python train.py --vocab_size=32768 --init="orth" --init_std_qkv=0.0154 --lr_mult_o=2.0 --dataset="wikipedia_en"
Each number is 128 + 32 x the weight over its row's rms, rounded and kept within 0 to 255. Layers, rows and columns count from 0. Numbers have three digits each. The size before them is the row's rms in percent of the matrix's.

# gate: layer 5 MLP gate, 1216x448, rms 0.0908, rows 1096-1126, columns 192-255
# up: layer 5 MLP up, 1216x448, rms 0.099, rows 1096-1126, columns 192-255
# down: layer 5 MLP down (transposed), 1216x448, rms 0.0569, rows 1096-1126, columns 192-255
gate1096 088:152153165095112112121130176160104090142171110097121094142183125159116144168126099077116139117131190136077169174142108052138117115080151114147120153099145096091100103138185150148109138118141153
up1096 091:153151178165137144219118136140150163102144098177111119130104116129184109180126181094072113141189130171128139139210094130075096170119111159085110097210136106200066191125142105134142175127139134
down1096 095:164138156121174168155135153125166134124114165097134240137145098103109117145128117074150186095099149132121132128071134147132131060130126111122081085090135148119117063109128104171112148170216131
gate1097 110:089123103123137067138088196128073144120173118112161140153140096122123130119110126115130208125128137120191127143076103060142130145152093146157110109166125129154073168119085113109146139130132137
up1097 110:110133166127098155183104128134143127147215116196114109104135096131101157135000174156123166126107154105174118169128148111104162153156137128115123120121133099103082183137144130140188175195135135
down1097 106:105102124091130123082165230103109185124157119111161100160137115165151143133093145058108033105155156151113118102107141108134199147077138158080075138107056120145115141104182131120144125179125155
gate1098 098:134112103145124166082191084123126175121151109127115075102054152137160147138128104089153120116116146145187141138129142085149144070068156080153097122169224223103167090066164148144164055110110131
up1098 096:142137112139106175129154156168084121167135084151104068174082141178156107129146104177122113122122082117160113167105173107151139151199149183154142137174094147111160137117160096151140129153066160
down1098 095:145182069149188143084150121117142130144125153160116174109088166160217127097128127162103128094124116136149153137093116125146158106115140113117095127102159191152123114127152186107088128098149128
gate1099 098:133153161146115205152065178100109109097088147128108162175107125155125148116145120150191101183139109114155137132112121100072181066132087082116095102098125190158149150134070148092100084105079211
up1099 092:144166129170135102131117160114092099090117172083142163112107126144106099133134116181093083111121172084129122108127148096138178133150136105095118126151181182118137162118133159173140148138178121
down1099 095:157118107184158143150142117090114092115169114093094116149104135145125088140127063151074113069132137135147147187132114112165122152176121085091105108093140070103123110084126100157155093115153157
gate1100 100:109121164112141104104132105110146195145150107144090069147076072087106142157129107091121161146099083148152143179104105171116118154170087120107163124125130137136107108209093045097161109083144120
up1100 103:081105107143136100136128135141127132139131183114129174119112067119125186172129086151072146142111095086090073086089095132134103145151098070123167091196146104111144089179131136128127104108081200
down1100 102:097065137166110122142096167146133151113174143161069129155119150093091179171120124185120103174111100144200179119109118112196110121167144151112154061132162167142132158146114134085176141103114153
gate1101 098:124145128157150121114131144061146143144066104072086156109099115153109168145119139185094097155130140158122109172133136103090083143157104078104152150132142119122149168154102101148169102136167108
up1101 103:069112183123131153162109101167166176156124198171129116086150133125171115083230174123171134112089117126087107145162155153069110190124093070139100134204094134121144056157167117122088161124177135
down1101 097:132105169127110133150084080130151167098151096127120094127072133074166123107152134142149064148126159151144147161094119141129182143124201118080130140152073150142153132115097167135113111111181097
gate1102 102:055177098140155129173181122161132106128093092118152163135046153140094142172095117148180129068087088102108165120076144086173170075130125167146089132099096141126119195124157135152126170061139149
up1102 099:100151138104145119143135132147156141081147125166177134086181113123150156133122107120106079113162146129106147094139134132085166119148089187112180143118132143208114146112106081137072137139156140
down1102 101:163113156111143150119153106111130153108127134123149138136086119134122109152082097098100099138170122110150095151187175102104074122165167166103113128050124132166132113196134179080152117113142159
gate1103 099:169077097066129081186100139083136124142085088172108112143127107153155107199156190100092140120119137147151142157122122117153097092160118180145109156134148151089141133119099091076164170159107064
up1103 097:119132128129096155107148139193066136073125055110158135093146160121128121115156144150069121191168176141080157098106137106131128163185153152084135134132131132132105179088065112170131109161053097
down1103 098:183150130226149180134134079139151074144069185158091158121129123087099158161083117165094087117108092113086135162132096117153119127198115110126158101102108126162037126120130102128164147126116141
gate1104 105:108126095080125167106119120168161165074115137159152077153158157136193098106134074097147125142127144117094109101171144171184158120176176146116091089131104071152104105121089156178118152110161094
up1104 106:070150090156116098186124161195187103120118173138127134148118101112100128154201098166136127117125124180142146112083106156170079124114110015172180119144078084072125194152129128114107182112125140
down1104 106:135062136130096137143170126042109088108168112091128112076109134166132137154116154135105113155121116152152142133148168118159095143158157096204067135206088077058054180172115158096123138154113110
gate1105 098:118101168175136155134141100119164140149195125164102126123158142132104098145140180124146145136138124108149128198080183017149122134155127082102148115100101142131086151094197118135120114172118141
up1105 095:115151089129075162090134108148150134106100136090120176096121111188120113153123119119087147152150121157114185068159043125174114138066106168113134095088168120163103130146124176037110157125133141
down1105 098:119150101173129120133115173138127141127132134174107141139108092153158104117119217109146162166049120099148134120104071140128071152151132119143147057148165163196122172180134178112122155117131105
gate1106 102:138126036149171089164125162101118093122092145090087100140130105087123129145104142112104141146167104115111110127167145120121133132102078144122075139123126147134134167124103144129144158125156113
up1106 104:171155151087051181211160119111148089113152133124124069096135153182125103079123114101068125144086120085151100118166153169125132113170118128183152069065106164173141152119111119159144134115142184
down1106 093:143092160130171105130091125145170174054131151114155093171097139119096107111143099125163159132090136139093130144053127099111162177099156133081104145120162125141184127095139114126130090161086118
gate1107 105:170062109142097124120111160106087175157094133120218158128133142158128116100129118153086076090169109108134102122093160096128149146112081132130128153196168107108111151141135148121099120093154102
up1107 102:126180109134107080151120200152161098173159130116088107140143085102106094114127101113112096176123129125129145175116182115121111175127181159146121091098085164123139161132074068079155134192121093
down1107 104:144152166069150103145058154111136183151091161104153117150127121141126158128062156146142197126153080092143132142131150133147076110119108153164138144146095152122165160038081172196175137135096095
gate1108 099:112069093123108096137101154145128171092155113110101143059134142074111153052151171113072103152179132114159103126123104136126087125108094158171147067145088114101111155076117130180173116135151121
up1108 098:050201116166124092113128126143103122132135101107163102093130123095128100093181130097131176208105119135185105133184152137151128113118108101169095130134152101115184185087153119094108121157050068
down1108 099:100135094125161156109117095161121133184110120126131153139102118162136141112175184139136116144131118162205172129098123091109123125082181174124101054143074145172153138116107116122142107078110099
gate1109 102:098102118146137123113116204191109147147165154125153088134109078152130101129139119079142144203152126079124114088120082143147077125151112136128099099146095101135106179117111135090112085164181150
up1109 097:133185174103081129111115098074126172126137173137125100168126129152108090122094131139150128116149172104123101130103065155148152133192156123134144159125207081057106160105122178084181140103111079
down1109 099:152105106106163120110101079143145100152137105066110153090098118157124093058090150165164123084124162185110105137179136131084173101161093106118118115121170095119169157129144147116123106163119094
gate1110 099:077113103122154186128093124089151139167088127159150087129106136118046117153093108152180104089146158145135178139212128109149166079104124194129163142091173130133192106127124196144122097085144120
up1110 097:147101115157113190146080116139095125174063115168195125082104116121046166095081116133133143184228120109118143136139123117104133141119067159157180156104085177070172118154107142129105124110140138
down1110 098:112111160147150116106070125142111138148166114201155063100133110091098125109105095156115140129104210137151166115167112105163137140134131161150208133152104167167170116145063114135049106114126121
gate1111 100:140199171181108050157139111124114158100175137100106100099134125157160123086175065157089156152146161146142144128075195130092159156153102105193125101121084104101164162120173133145167079115086124
up1111 098:111135151105124155081129104133099124203188115066094131129138165156116127095141099106161092136170096114129115114095150115101090108129097041133149071125121102157130130140094100121148150113143119
down1111 095:128110148114136164160125158134109121159105125119066160135182145114096136190121060132101149156117095064175159130135083081082140113116168141138134092150116182159166143123095133139081105120137101
gate1112 099:098151098223108133165077094147119129175075179112069151127145125101141176152153154197065106112081105173106100190186091134183117166133134137111101141071159162078127106096120162149193157111143162
up1112 093:103104141117092121108094147190091177170136184107102144143069146198153177173137124143154126084154111051089147120091131183141103192174121148115146129136149116138185120130157119105133112157161165
down1112 093:141129091123156116113123076127205060130139124156153134115120126127072091129130134120153154123113086131221152111159129094067143145086145138107185147102096208130092131046127147119103135135111108
gate1113 105:061153139105096089113178110155125147148136156128071108051121113138124178153109122158138165146124128148136132176111159132135158058105121094068180131109156075135153130117102126073137140107142062
up1113 103:183062138151120169103129135149083146103126086099128131103135162200082092148096111147100126084177095139138153097105066100143149110165161168121125130132106117107092132195118149133140088124068175
down1113 098:155142148158111128062138112162123154121136180163112089133097117127151151068152101099117177137137148138142080145012192154142099139124154122049134142107079116094161129068127143119167113149151123
gate1114 099:123096133156070090121093104098094145111150119138144098137101151162159156143137147152112103100104114138121097082123141091094136146082137113138084095172126144118131155124113161146081147102159089
up1114 096:133089166159175108124144118092142150060099092117126148113159059147162098133058110094068095112115177118121139185118123113137107119113105083170122087156131124135154109100115111101168158114107072
down1114 102:102125152137151123100102147152133145111095117145115090115136189132164148136099087134169075119087117105186171173109159206107076157137179169151148124131115133164125095038151166092082079108165101
gate1115 100:096179154119122146095179076126106092091092112148153167154141145072113072102121134146198081107123158112070126116117133145129102103138128118134130121112144097094203207122113057163176100150096141
up1115 104:121144181082157138175130121122162053144096128049174117157144194114156163127165103089105134132155131158153168123147131130158118142135119089186145128099135115187118091124151122120112111067134145
down1115 107:154144084122102105177149135143129098148125134123060169136144111121168083175085083166109127131107140145118195100114125126051099081165125138120163140142139151151101179108157136126103165088102161
gate1116 101:070136135132104108155135166147130093159106126153057083109090182131144095150154117073147148138173197080159093110225140130091160142193097099129140123144160131152169118126127122154160094139110118
up1116 098:168117163099122129087125101143169136097171104146143188195156140072118158116121135180141144103093123167139117164114145058178147155121102140064140126113079183148162076145159119127158145123214170
down1116 103:138151151115196142154087137043152101125143069110141117092121112156091125147153087152036172167077053136123091149139113099071071102137099157125124148158126154115075124137113156174085140116177132
gate1117 096:054113105077099079121154123094107160076114154121064178146137084115127154126157015076092148114187129121074107183137167149097129158179190134109122108115096100104125115102161126140102126080171090
up1117 097:153121109150143169126140119144172174132121109123154093142117159175165137119140218133136137167155165148150179185127160144127176131091115117194099144086143070129099167142084105151153138140137118
down1117 101:113171148083155132193100134151134174104101124155147125091096165141160126184114163112115128096117114155101101118219152162129109131084081089139159167211133175067135117084195123156145145132163145
gate1118 106:126175084088103152122097128140123140134138129129107138139101142059170037140119137133205187106139134202128083157117122065124129154117164053117163168102127198179093174143195093076109125116138131
up1118 103:113114034069068094131157117124137105169070177141112125166162117167146051124122163128137139134154135181149097109103118089160150137100141068123166159161109193186157116133160128129122113122172116
down1118 101:146126117136124139114145112113137059130149099109139118145143160148130119218132126171097143071130152153184119184134112085147137114166053106119091163136182129134148141106113115057160112110160183
gate1119 094:139116142113134160123102128169180160143139107120106092085119080170109174100115118149154079076129158097127091169113188127104112078167134100104109145141076119092174152119088153130109180141152102
up1119 096:099144163153114161069152127175076203103163067149116126064114171062080087176159138115104201149158103108108118045137062130124134128136123107102138125100186169129151098141098112149176036089131132
down1119 097:141141097128086137161104101115211213104094125164102163125149111089169112154169126086108146150135130094143129103146129100083096117143098136153085143138151138169113080189070092116118096099101080
gate1120 101:122139122126164151186099162125149093145121126142096137174160183108163083145116084080115141141148194119131095167114111119156152144120122068101141105145134163117163123136143130102146142111128088
up1120 099:097109159160189106122149153128111146110133122130146126112120084125102144126126104122166121095078085113094107095142158174156107116075143125149095143113175105212109111163121146146131139145143171
down1120 103:178120149189146125094150148185155179090097159142146148118065122165119135055118087094145137154142124134180080132113168159126134097134142123132143080103198183188111155043121115125150117110168149
gate1121 098:128109140136154168166130144208110082095162126123084082162144091142108183089146126120166155056116070108123087135164111125099151100097085074134099168122149155104103164198109140195095114127120078
up1121 097:099135138146149156130113079098149085061109148153107164142151102092207115168149107152084141134114124124117144151155118162178088181179124138147135051111145123177124122092145127104084135149125098
down1121 096:135156125147153115118179100168082100162125120134110140183125158117097112144089087118138139120109134123113149104130151096162117171133109122140125142154086145115157103119127160113135149106175145
gate1122 100:122138155120134120103105175154126171179100141126167099155123113162126183099135136091126096136166111139141138122133075141088094105107131112136071140112128096176124155075103132149164085137147113
up1122 096:085162128170126114215150094187098126086147133152090136084158149118151115144111171162124129174061140202110140135117115108107194158109145137130185120168089163123134159089140155101074127105104147
down1122 100:125110103103101132153162143161111131162164100147141104120100074128059181166150065137159118100115141121101130156135097128117154126102153115085180173119147190107091149068103146180093084134134133
gate1123 085:134111130127178105163121137129160178149126130063161128136092170156136119131088131138143146173141121095073076120146165117138169086157064085072142073105157111195103173140168146104176197096160130
up1123 120:141141151141161142128150117171129148123114162052175125127076146122087154088130139136112170161119089129132117091140133118089130122108108151085137072095117111124088154182163132119184184155121078
down1123 107:143175156143065154141123123132179144107135101172089083144185119126132115142139119093133087070124178143169185146131110092116135133139184083191093160126105121112156085086085072143102090144129125
gate1124 096:110160186083111064177096126100106043149123122120140136191095152098108134130107140148069083144121089117191137159128113129116086119105128147140151112162172127139108071168117129139173138175118125
up1124 099:104134083078152105187183123111127125090127090106106109189112124154131113077077119147179017140119079167063124116151133158195100111084118174115103145146090139107114119125084165115138117092127107
down1124 096:138160132101164102114100142101080136123144093131103100131083141176131139131188095149118131165145145148134151120114127150067142118155173141149091165127131132089113119115172110104104091136103142
gate1125 101:153169162165110088115138159128138172114117199087157103057082174211126116085104102101108108146103178115149160146151089096137144141167107048120170135128075108150168107129142103104136113153070184
up1125 103:117137115172156180102096174123124154072130191132127144095094130125113129100181088111157134123100136139171117191065122134094087181145111162107122096166155109147188113120067154163121121058131137
down1125 104:192113128090172087142111131114113156078153177162115132112160122109218123113143109171137151112176152159131105128085182159167109154137099213160155145132136123145128103137137130126153159103050173
gate1126 096:107119111173172090100153112094133151152130099110111121099137136125163127186088090153074156079180083142139143127146090123105086146182109102154165154175125112142122130136165113153109131128155128
up1126 086:104142178066156113087116114115159133150104143177115139121118118103079108136106156131138062164092153166120096125100136133152130089104063178126124089113147128108091111060126177119144099140122162
down1126 093:091103069123115081162160113140203164115107135131116146162099167089136113147096103119072109065141111124153101148126088105126113088113114074120126174148102091131152114143113115186125097140118118